From a checkpoint of a small transformer trained on Wikipedia.
Size: width 160, 9.36M parameters.
Architecture: RMSNorm before each block, rotary positions, tied embeddings, normalized queries and keys.
Training: a variant of Muon for these matrices, 271M tokens, 8274 steps.
Each number is 50 + 15 x the weight over the matrix's rms, rounded and kept within 0 to 99. Layers, rows and columns count from 0.

# layer 9 attention value, 160x160, rms 0.0444, rows 114-127, columns 80-159
50 51 59 43 65 63 37 37 37 53 49 63 58 49 40 57 39 56 25 58 72 63 35 51 60 26 74 67 39 60 40 43 35 41 51 55 36 39 77 59 65 42 47 59 59 43 83 74 65 59 50 38 57 55 67 29 46 44 74 59 64 56 44 52 44 55 57 60 39 50 63 62 59 44 58 36 67 38 59 55
60 51 53 23 22 52 35 27 26 48 50 63 31 66 57 32 76 29 58 53 51 33 70 39 49 50 48 47 77 95 21 72 62 53 26 30 78 64 46 63 35 56 53 58 46 63 41 66 56 15 52 48 71 59 74 90 11 22 65 61 26 54 42 74 57 46 33 56 56 58 19 57 45 54 40 15 47 23 60 63
36 52 34 72 58 73 32 36 40 69 66 53 75 39 78 40 45 55 61 50 57 67 72 45 29 42 64 45 41 53 18 55 26 56 65 67 68 24 83 50 38 47 38 40 80 56 29 37 64 60 90 43 36 30 58 71 61 43 46 62 42 42 46 29 42 32 48 56 49 31 60 73 67 56 62 78 44 70 50 72
71 55 27 56 47 17 59 56 74 44 74 39 50 50 41 22 35 51 43 38 59 30 42 26 44 65 65 38 31 54 38 24 38 45 33 67 38 63 83 55 37 86 55 84 81 64 43 39 43 59 51 62 53 28 48 64 80 54 51 39 54 43 57 68 32 56 31 36 50 58 37 31 55 48 51 62 20 47 52 40
40 95 34 59 33 66 46 48 46 48 50 26 34 43 53 51 32 69 53 62 44 42 35 83 53 52 27 68 49 44 44 26 61 42 54 53 65 63 85 63 61 52 62 33 63 52 23 58 53 36 81 64 34 54 77 52 48 60 58 34 53 38 56 42 48 48 46 41 56 45 52 46 80 66 46 50 54 42 35 67
56 40 60 34 70 49 55 31 39 55 65 23 48 41 40 63 65 45 41 23 32 53 44 53 49 50 33 66 33 37 68 39 51 61 68 47 81 66 54 50 53 58 41 49 35 38 24 47 59 52 74 42 56 77 42 48 58 58 82 45 69 47 54 21 30 60 57 62 32 40 76 23 57 64 62 68 33 45 65 56
45 44 55 52 38 50 51 58 42 49 42 24 55 79 74 24 49 46 63 56 35 56 56 60 38 56 35 35 54 56 47 48 78 54 50 63 49 35 51 49 54 66 27 67 53 66 58 46 28 39 41 74 57 68 35 42 38 62 47 54 24 56 69 52 41 51 33 22 61 49 26 35 42 53 64 67 47 81 61 70
58 44 55 72 79 43 68 35 37 45 41 54 30 55 37 64 70 53 54 47 45 35 52 43 64 45 43 60 62 62 36 67 43 57 61 44 43 60 56 62 35 57 46 55 43 46 61 41 40 48 58 38 29 38 43 54 40 68 61 37 45 57 52 42 45 39 40 63 48 34 28 41 53 40 64 61 58 65 66 48
23 15 71 34 56 44 48 56 65 36 25 48 37 51 45 36 30 26 62 62 28 56 81 40 77 34 51 39 16 49 44 44 27 27 40 72 38 17 57 71 26 44 98 23 36 56 38 58 52 76 60 47 49 60 49 41 27 44 39 44 31 48 60 41 53 31 56 45 50 62 49 68 56 16 30 56 44 53 67 56
77 60 38 30 46 35 57 69 40 71 62 23 54 59 59 74 66 47 51 61 73 52 39 46 51 42 52 52 62 49 64 52 47 50 37 46 57 42 53 08 81 56 47 28 37 47 68 44 73 31 54 74 80 20 41 51 51 69 48 49 42 50 45 39 54 36 51 55 58 42 38 40 45 36 27 59 55 42 65 59
71 62 71 32 61 34 70 50 49 39 46 38 55 56 64 70 58 43 72 46 38 48 33 65 66 25 34 61 31 54 29 74 47 37 40 28 47 44 51 36 54 52 55 55 38 49 43 35 48 32 42 48 48 63 69 54 33 30 46 57 06 48 44 74 68 56 64 52 48 25 99 41 52 55 39 70 12 67 30 60
54 47 37 70 47 49 62 49 63 50 49 39 49 47 60 43 66 27 71 48 81 26 17 42 45 62 44 61 35 36 61 46 50 40 49 40 75 60 48 52 52 50 55 33 63 39 32 28 66 36 47 54 56 65 56 45 49 33 68 59 53 43 25 67 65 44 50 24 53 28 57 68 41 38 53 40 34 34 49 47
46 72 20 52 59 91 55 17 39 65 57 64 14 52 52 50 52 47 64 65 67 38 17 56 59 49 60 44 41 42 67 52 68 57 32 51 37 29 80 41 41 57 26 42 54 78 41 49 39 60 37 39 57 56 37 62 38 58 18 68 40 55 48 32 37 35 61 56 67 37 67 42 54 18 54 79 35 56 46 63
66 50 67 41 57 30 45 46 43 68 48 61 42 15 50 35 58 13 56 66 48 50 44 29 64 44 49 56 16 62 45 63 57 70 43 24 66 53 29 54 43 38 63 71 69 75 50 53 49 36 39 65 58 55 51 28 43 65 45 53 51 44 71 72 56 72 72 41 79 55 36 42 59 37 37 38 69 61 55 63
# layer 9 attention output (transposed), 160x160, rms 0.0553, rows 114-127, columns 80-159
59 51 60 47 24 47 70 70 47 42 49 38 53 51 68 51 38 51 51 66 35 61 66 18 63 78 41 54 56 32 84 49 46 52 71 51 56 27 40 32 14 14 56 50 41 40 39 58 45 44 61 93 31 18 45 35 59 52 52 44 44 58 59 41 74 35 78 55 69 55 42 36 50 34 57 42 56 47 13 56
31 25 29 49 46 36 68 52 44 60 38 44 65 37 40 59 62 48 51 42 62 47 41 35 45 61 29 44 43 39 33 56 39 52 59 83 62 33 43 57 86 42 54 46 80 61 55 33 34 47 54 66 34 41 40 64 50 47 52 47 63 52 45 17 83 69 43 28 55 67 53 34 30 42 52 35 25 71 43 55
67 48 72 37 52 26 78 82 47 29 26 46 45 91 39 51 78 32 14 65 61 33 23 40 74 67 25 73 69 25 70 50 43 61 58 54 34 55 30 43 25 60 68 45 49 57 31 48 67 29 50 60 48 60 32 40 46 49 33 63 67 26 41 56 26 39 48 47 33 70 28 52 29 53 65 43 43 40 65 59
55 23 45 32 31 76 45 64 34 56 22 57 50 60 69 80 51 42 67 63 48 82 53 43 59 18 54 44 51 45 69 73 61 48 59 34 57 34 44 51 63 36 22 36 52 39 48 27 50 44 46 52 44 48 37 58 43 33 29 48 26 76 49 40 52 50 40 74 36 40 67 55 29 40 32 56 96 47 26 54
64 29 55 24 49 37 44 77 59 54 48 41 76 42 37 52 60 42 59 38 49 68 61 15 63 38 49 53 45 43 46 51 53 42 73 53 25 31 45 19 48 44 39 66 50 50 58 59 64 42 23 33 59 54 51 50 46 50 41 38 51 63 40 53 53 28 49 65 20 61 58 45 25 40 49 64 69 61 80 48
69 13 76 68 42 70 26 67 54 57 63 61 47 52 58 58 20 53 59 61 68 35 52 34 51 37 62 52 56 70 25 35 48 56 57 30 30 44 56 35 18 63 36 41 68 33 45 34 55 61 47 54 39 33 68 64 53 66 62 38 45 58 53 80 49 40 72 61 40 38 44 63 51 54 49 32 33 44 33 41
63 26 50 50 55 51 49 64 50 60 41 65 55 38 40 31 36 39 40 52 35 58 51 35 47 57 52 85 48 66 69 51 30 64 67 35 55 53 48 56 80 41 68 33 72 58 30 61 82 68 70 36 47 52 59 45 53 53 51 59 66 66 58 40 56 33 40 74 36 31 53 75 61 43 33 30 69 43 67 42
60 61 29 27 28 55 42 54 63 68 75 50 48 41 36 44 47 60 45 56 37 54 68 51 38 49 54 53 44 67 44 41 37 59 46 57 55 74 35 43 48 53 36 42 56 64 43 54 26 31 56 36 57 57 74 15 60 39 37 46 55 62 41 58 50 57 55 39 64 77 58 50 36 51 51 43 60 46 57 46
61 39 53 57 69 24 64 49 58 60 42 57 78 49 50 63 34 64 32 14 43 20 52 42 43 53 46 35 61 36 40 58 50 57 57 32 57 74 54 53 60 80 43 47 46 27 64 54 61 30 70 55 39 60 43 45 52 43 45 54 49 56 43 59 49 87 32 52 55 30 55 68 45 73 65 44 62 68 62 39
28 50 65 58 63 68 26 29 65 46 47 56 51 36 46 65 34 46 35 43 44 41 68 40 60 45 66 57 60 59 41 67 41 52 66 59 59 52 38 74 63 37 38 59 57 58 30 62 44 64 49 51 28 47 51 31 57 52 41 46 35 74 35 40 47 46 44 63 51 53 54 53 56 82 59 44 46 58 44 38
43 42 29 49 73 70 35 41 40 53 69 26 43 45 54 50 54 58 49 48 75 18 64 25 48 52 56 54 62 42 34 28 58 37 43 46 47 38 59 71 28 78 40 45 78 59 42 62 49 52 34 69 41 10 43 65 59 33 60 20 72 44 54 39 47 40 51 52 19 41 32 48 52 44 51 46 39 28 50 52
24 34 39 42 53 58 39 56 45 49 28 42 69 45 55 81 44 59 88 63 59 38 58 27 27 33 30 46 51 67 36 66 48 42 44 52 26 39 67 46 30 57 14 53 37 62 47 74 49 56 48 64 57 31 40 78 46 55 49 26 66 25 40 64 53 50 43 54 59 26 52 33 29 34 66 46 44 75 48 53
51 32 54 50 68 42 55 47 60 20 25 43 66 39 50 23 55 42 38 67 45 39 76 48 80 12 36 42 55 51 67 52 12 55 39 47 51 59 50 39 50 30 39 40 41 47 54 52 63 56 38 52 39 55 83 71 38 56 41 29 62 36 63 52 48 60 57 32 51 63 32 76 43 69 55 55 50 67 64 58
41 44 36 49 37 58 47 38 56 43 28 27 49 79 47 54 40 50 61 39 43 24 49 57 36 47 52 39 55 53 47 43 48 47 43 49 56 59 44 50 50 40 39 27 55 63 63 55 35 68 60 21 49 46 40 54 67 49 62 62 59 73 27 29 34 37 47 48 41 57 57 54 59 57 69 24 36 52 55 66
# layer 9 attention query, 160x160, rms 0.0444, rows 128-134, columns 80-159
30 66 34 62 62 73 36 78 73 50 50 72 17 62 53 65 49 58 38 65 44 40 37 81 42 40 76 69 64 46 68 74 42 50 71 53 57 78 56 65 72 10 51 34 26 69 54 54 48 45 59 10 57 72 61 33 50 41 66 68 59 55 75 71 50 49 73 65 50 19 46 51 56 64 44 61 42 22 53 51
08 31 23 80 62 55 70 58 63 28 60 54 29 88 78 62 48 55 46 48 66 10 75 35 64 78 33 49 52 38 65 93 67 49 49 52 52 80 73 56 43 49 49 49 57 44 74 21 25 38 52 34 50 47 42 33 27 44 28 46 38 55 53 61 78 56 09 56 28 42 81 46 49 64 56 51 31 16 72 44
80 70 58 59 50 59 41 42 55 49 56 52 32 53 61 55 68 58 45 68 52 55 44 41 49 52 60 47 57 47 45 47 53 49 41 68 38 42 68 51 49 43 57 39 51 70 65 48 29 62 23 54 45 43 37 34 47 43 45 43 38 49 34 43 36 47 46 67 58 42 21 60 34 63 47 42 46 49 58 56
45 59 34 50 41 47 60 47 69 51 36 46 62 56 55 61 52 72 48 66 29 67 49 64 40 72 52 56 51 49 53 76 75 66 54 45 58 38 55 58 45 40 56 55 58 67 27 66 39 52 41 44 31 56 37 72 67 45 65 48 38 62 57 49 50 49 42 87 47 38 74 42 63 41 58 33 40 62 55 44
42 68 26 40 51 55 37 60 47 71 69 51 68 25 74 31 41 65 39 39 54 52 51 42 39 48 68 63 43 58 43 42 56 19 47 48 57 37 42 43 53 50 46 58 57 58 51 73 46 48 42 53 57 46 41 49 58 46 61 45 25 72 51 56 68 49 49 74 52 36 59 33 53 46 67 25 53 62 40 53
69 56 62 46 48 38 43 44 27 34 55 45 42 44 57 37 61 49 54 29 36 36 52 16 50 38 41 48 48 43 57 35 42 60 66 36 74 60 56 54 35 59 71 43 64 23 71 28 66 55 61 52 36 48 49 36 75 49 45 35 69 38 54 47 28 30 45 51 59 56 35 54 52 25 46 48 45 48 61 68
61 44 39 02 40 19 45 60 16 56 44 34 26 37 54 51 53 44 51 60 61 56 39 45 47 22 32 48 51 51 28 58 33 43 98 41 23 33 59 22 32 71 62 62 39 41 41 51 55 11 40 60 51 65 14 88 30 34 33 61 55 50 75 55 84 45 70 31 47 23 64 42 72 37 48 57 49 53 47 63
# layer 9 attention key, 160x160, rms 0.0447, rows 128-133, columns 80-159
31 38 47 48 53 52 29 63 52 44 71 50 62 46 38 90 43 37 73 72 33 31 58 30 47 50 34 44 76 31 59 49 37 46 61 83 66 45 42 52 65 52 34 61 65 35 29 38 39 50 62 46 52 32 40 70 37 66 47 39 29 55 58 67 47 39 72 61 56 59 37 44 51 58 72 42 48 64 61 26
67 44 46 38 35 40 70 58 19 46 47 58 42 33 44 47 56 29 38 47 52 44 57 37 12 52 16 61 44 31 56 26 43 54 39 45 50 36 56 68 55 44 51 36 52 46 55 45 36 74 77 50 23 45 46 24 43 41 54 72 45 41 44 37 79 39 60 40 46 69 67 39 50 53 25 56 59 40 75 47
47 52 54 42 68 54 48 38 49 25 18 56 44 58 71 31 61 58 57 66 49 74 52 38 39 50 24 50 40 53 34 35 53 42 54 53 52 54 64 48 32 32 71 53 45 31 53 55 35 49 67 50 55 61 37 50 64 38 42 87 75 48 50 45 73 40 62 51 43 71 82 37 58 34 45 49 57 30 40 69
57 63 38 36 67 64 66 38 32 51 27 46 48 43 48 56 55 69 24 36 56 45 30 31 35 57 49 83 42 52 55 67 39 42 54 50 51 52 64 70 35 22 26 50 55 44 55 69 45 46 42 24 40 13 55 43 65 56 32 54 51 51 36 23 38 41 69 60 42 41 52 19 71 43 61 34 42 69 51 33
52 61 38 54 71 70 54 33 58 59 53 39 57 50 11 70 52 75 43 42 55 40 53 42 80 59 69 51 56 43 55 61 58 37 61 60 64 58 56 87 60 52 56 32 48 55 58 71 59 41 60 47 36 43 39 39 78 52 46 38 30 51 48 18 48 38 41 61 51 26 41 51 56 31 47 34 51 47 41 61
63 54 57 53 55 32 80 54 36 60 44 36 32 45 72 56 81 48 49 51 49 34 47 44 69 41 25 42 56 48 41 49 64 61 50 52 46 75 29 15 48 64 50 46 67 45 77 29 63 53 68 71 70 49 50 50 46 41 46 38 58 44 58 62 70 27 28 55 48 66 52 48 42 57 59 43 41 56 50 77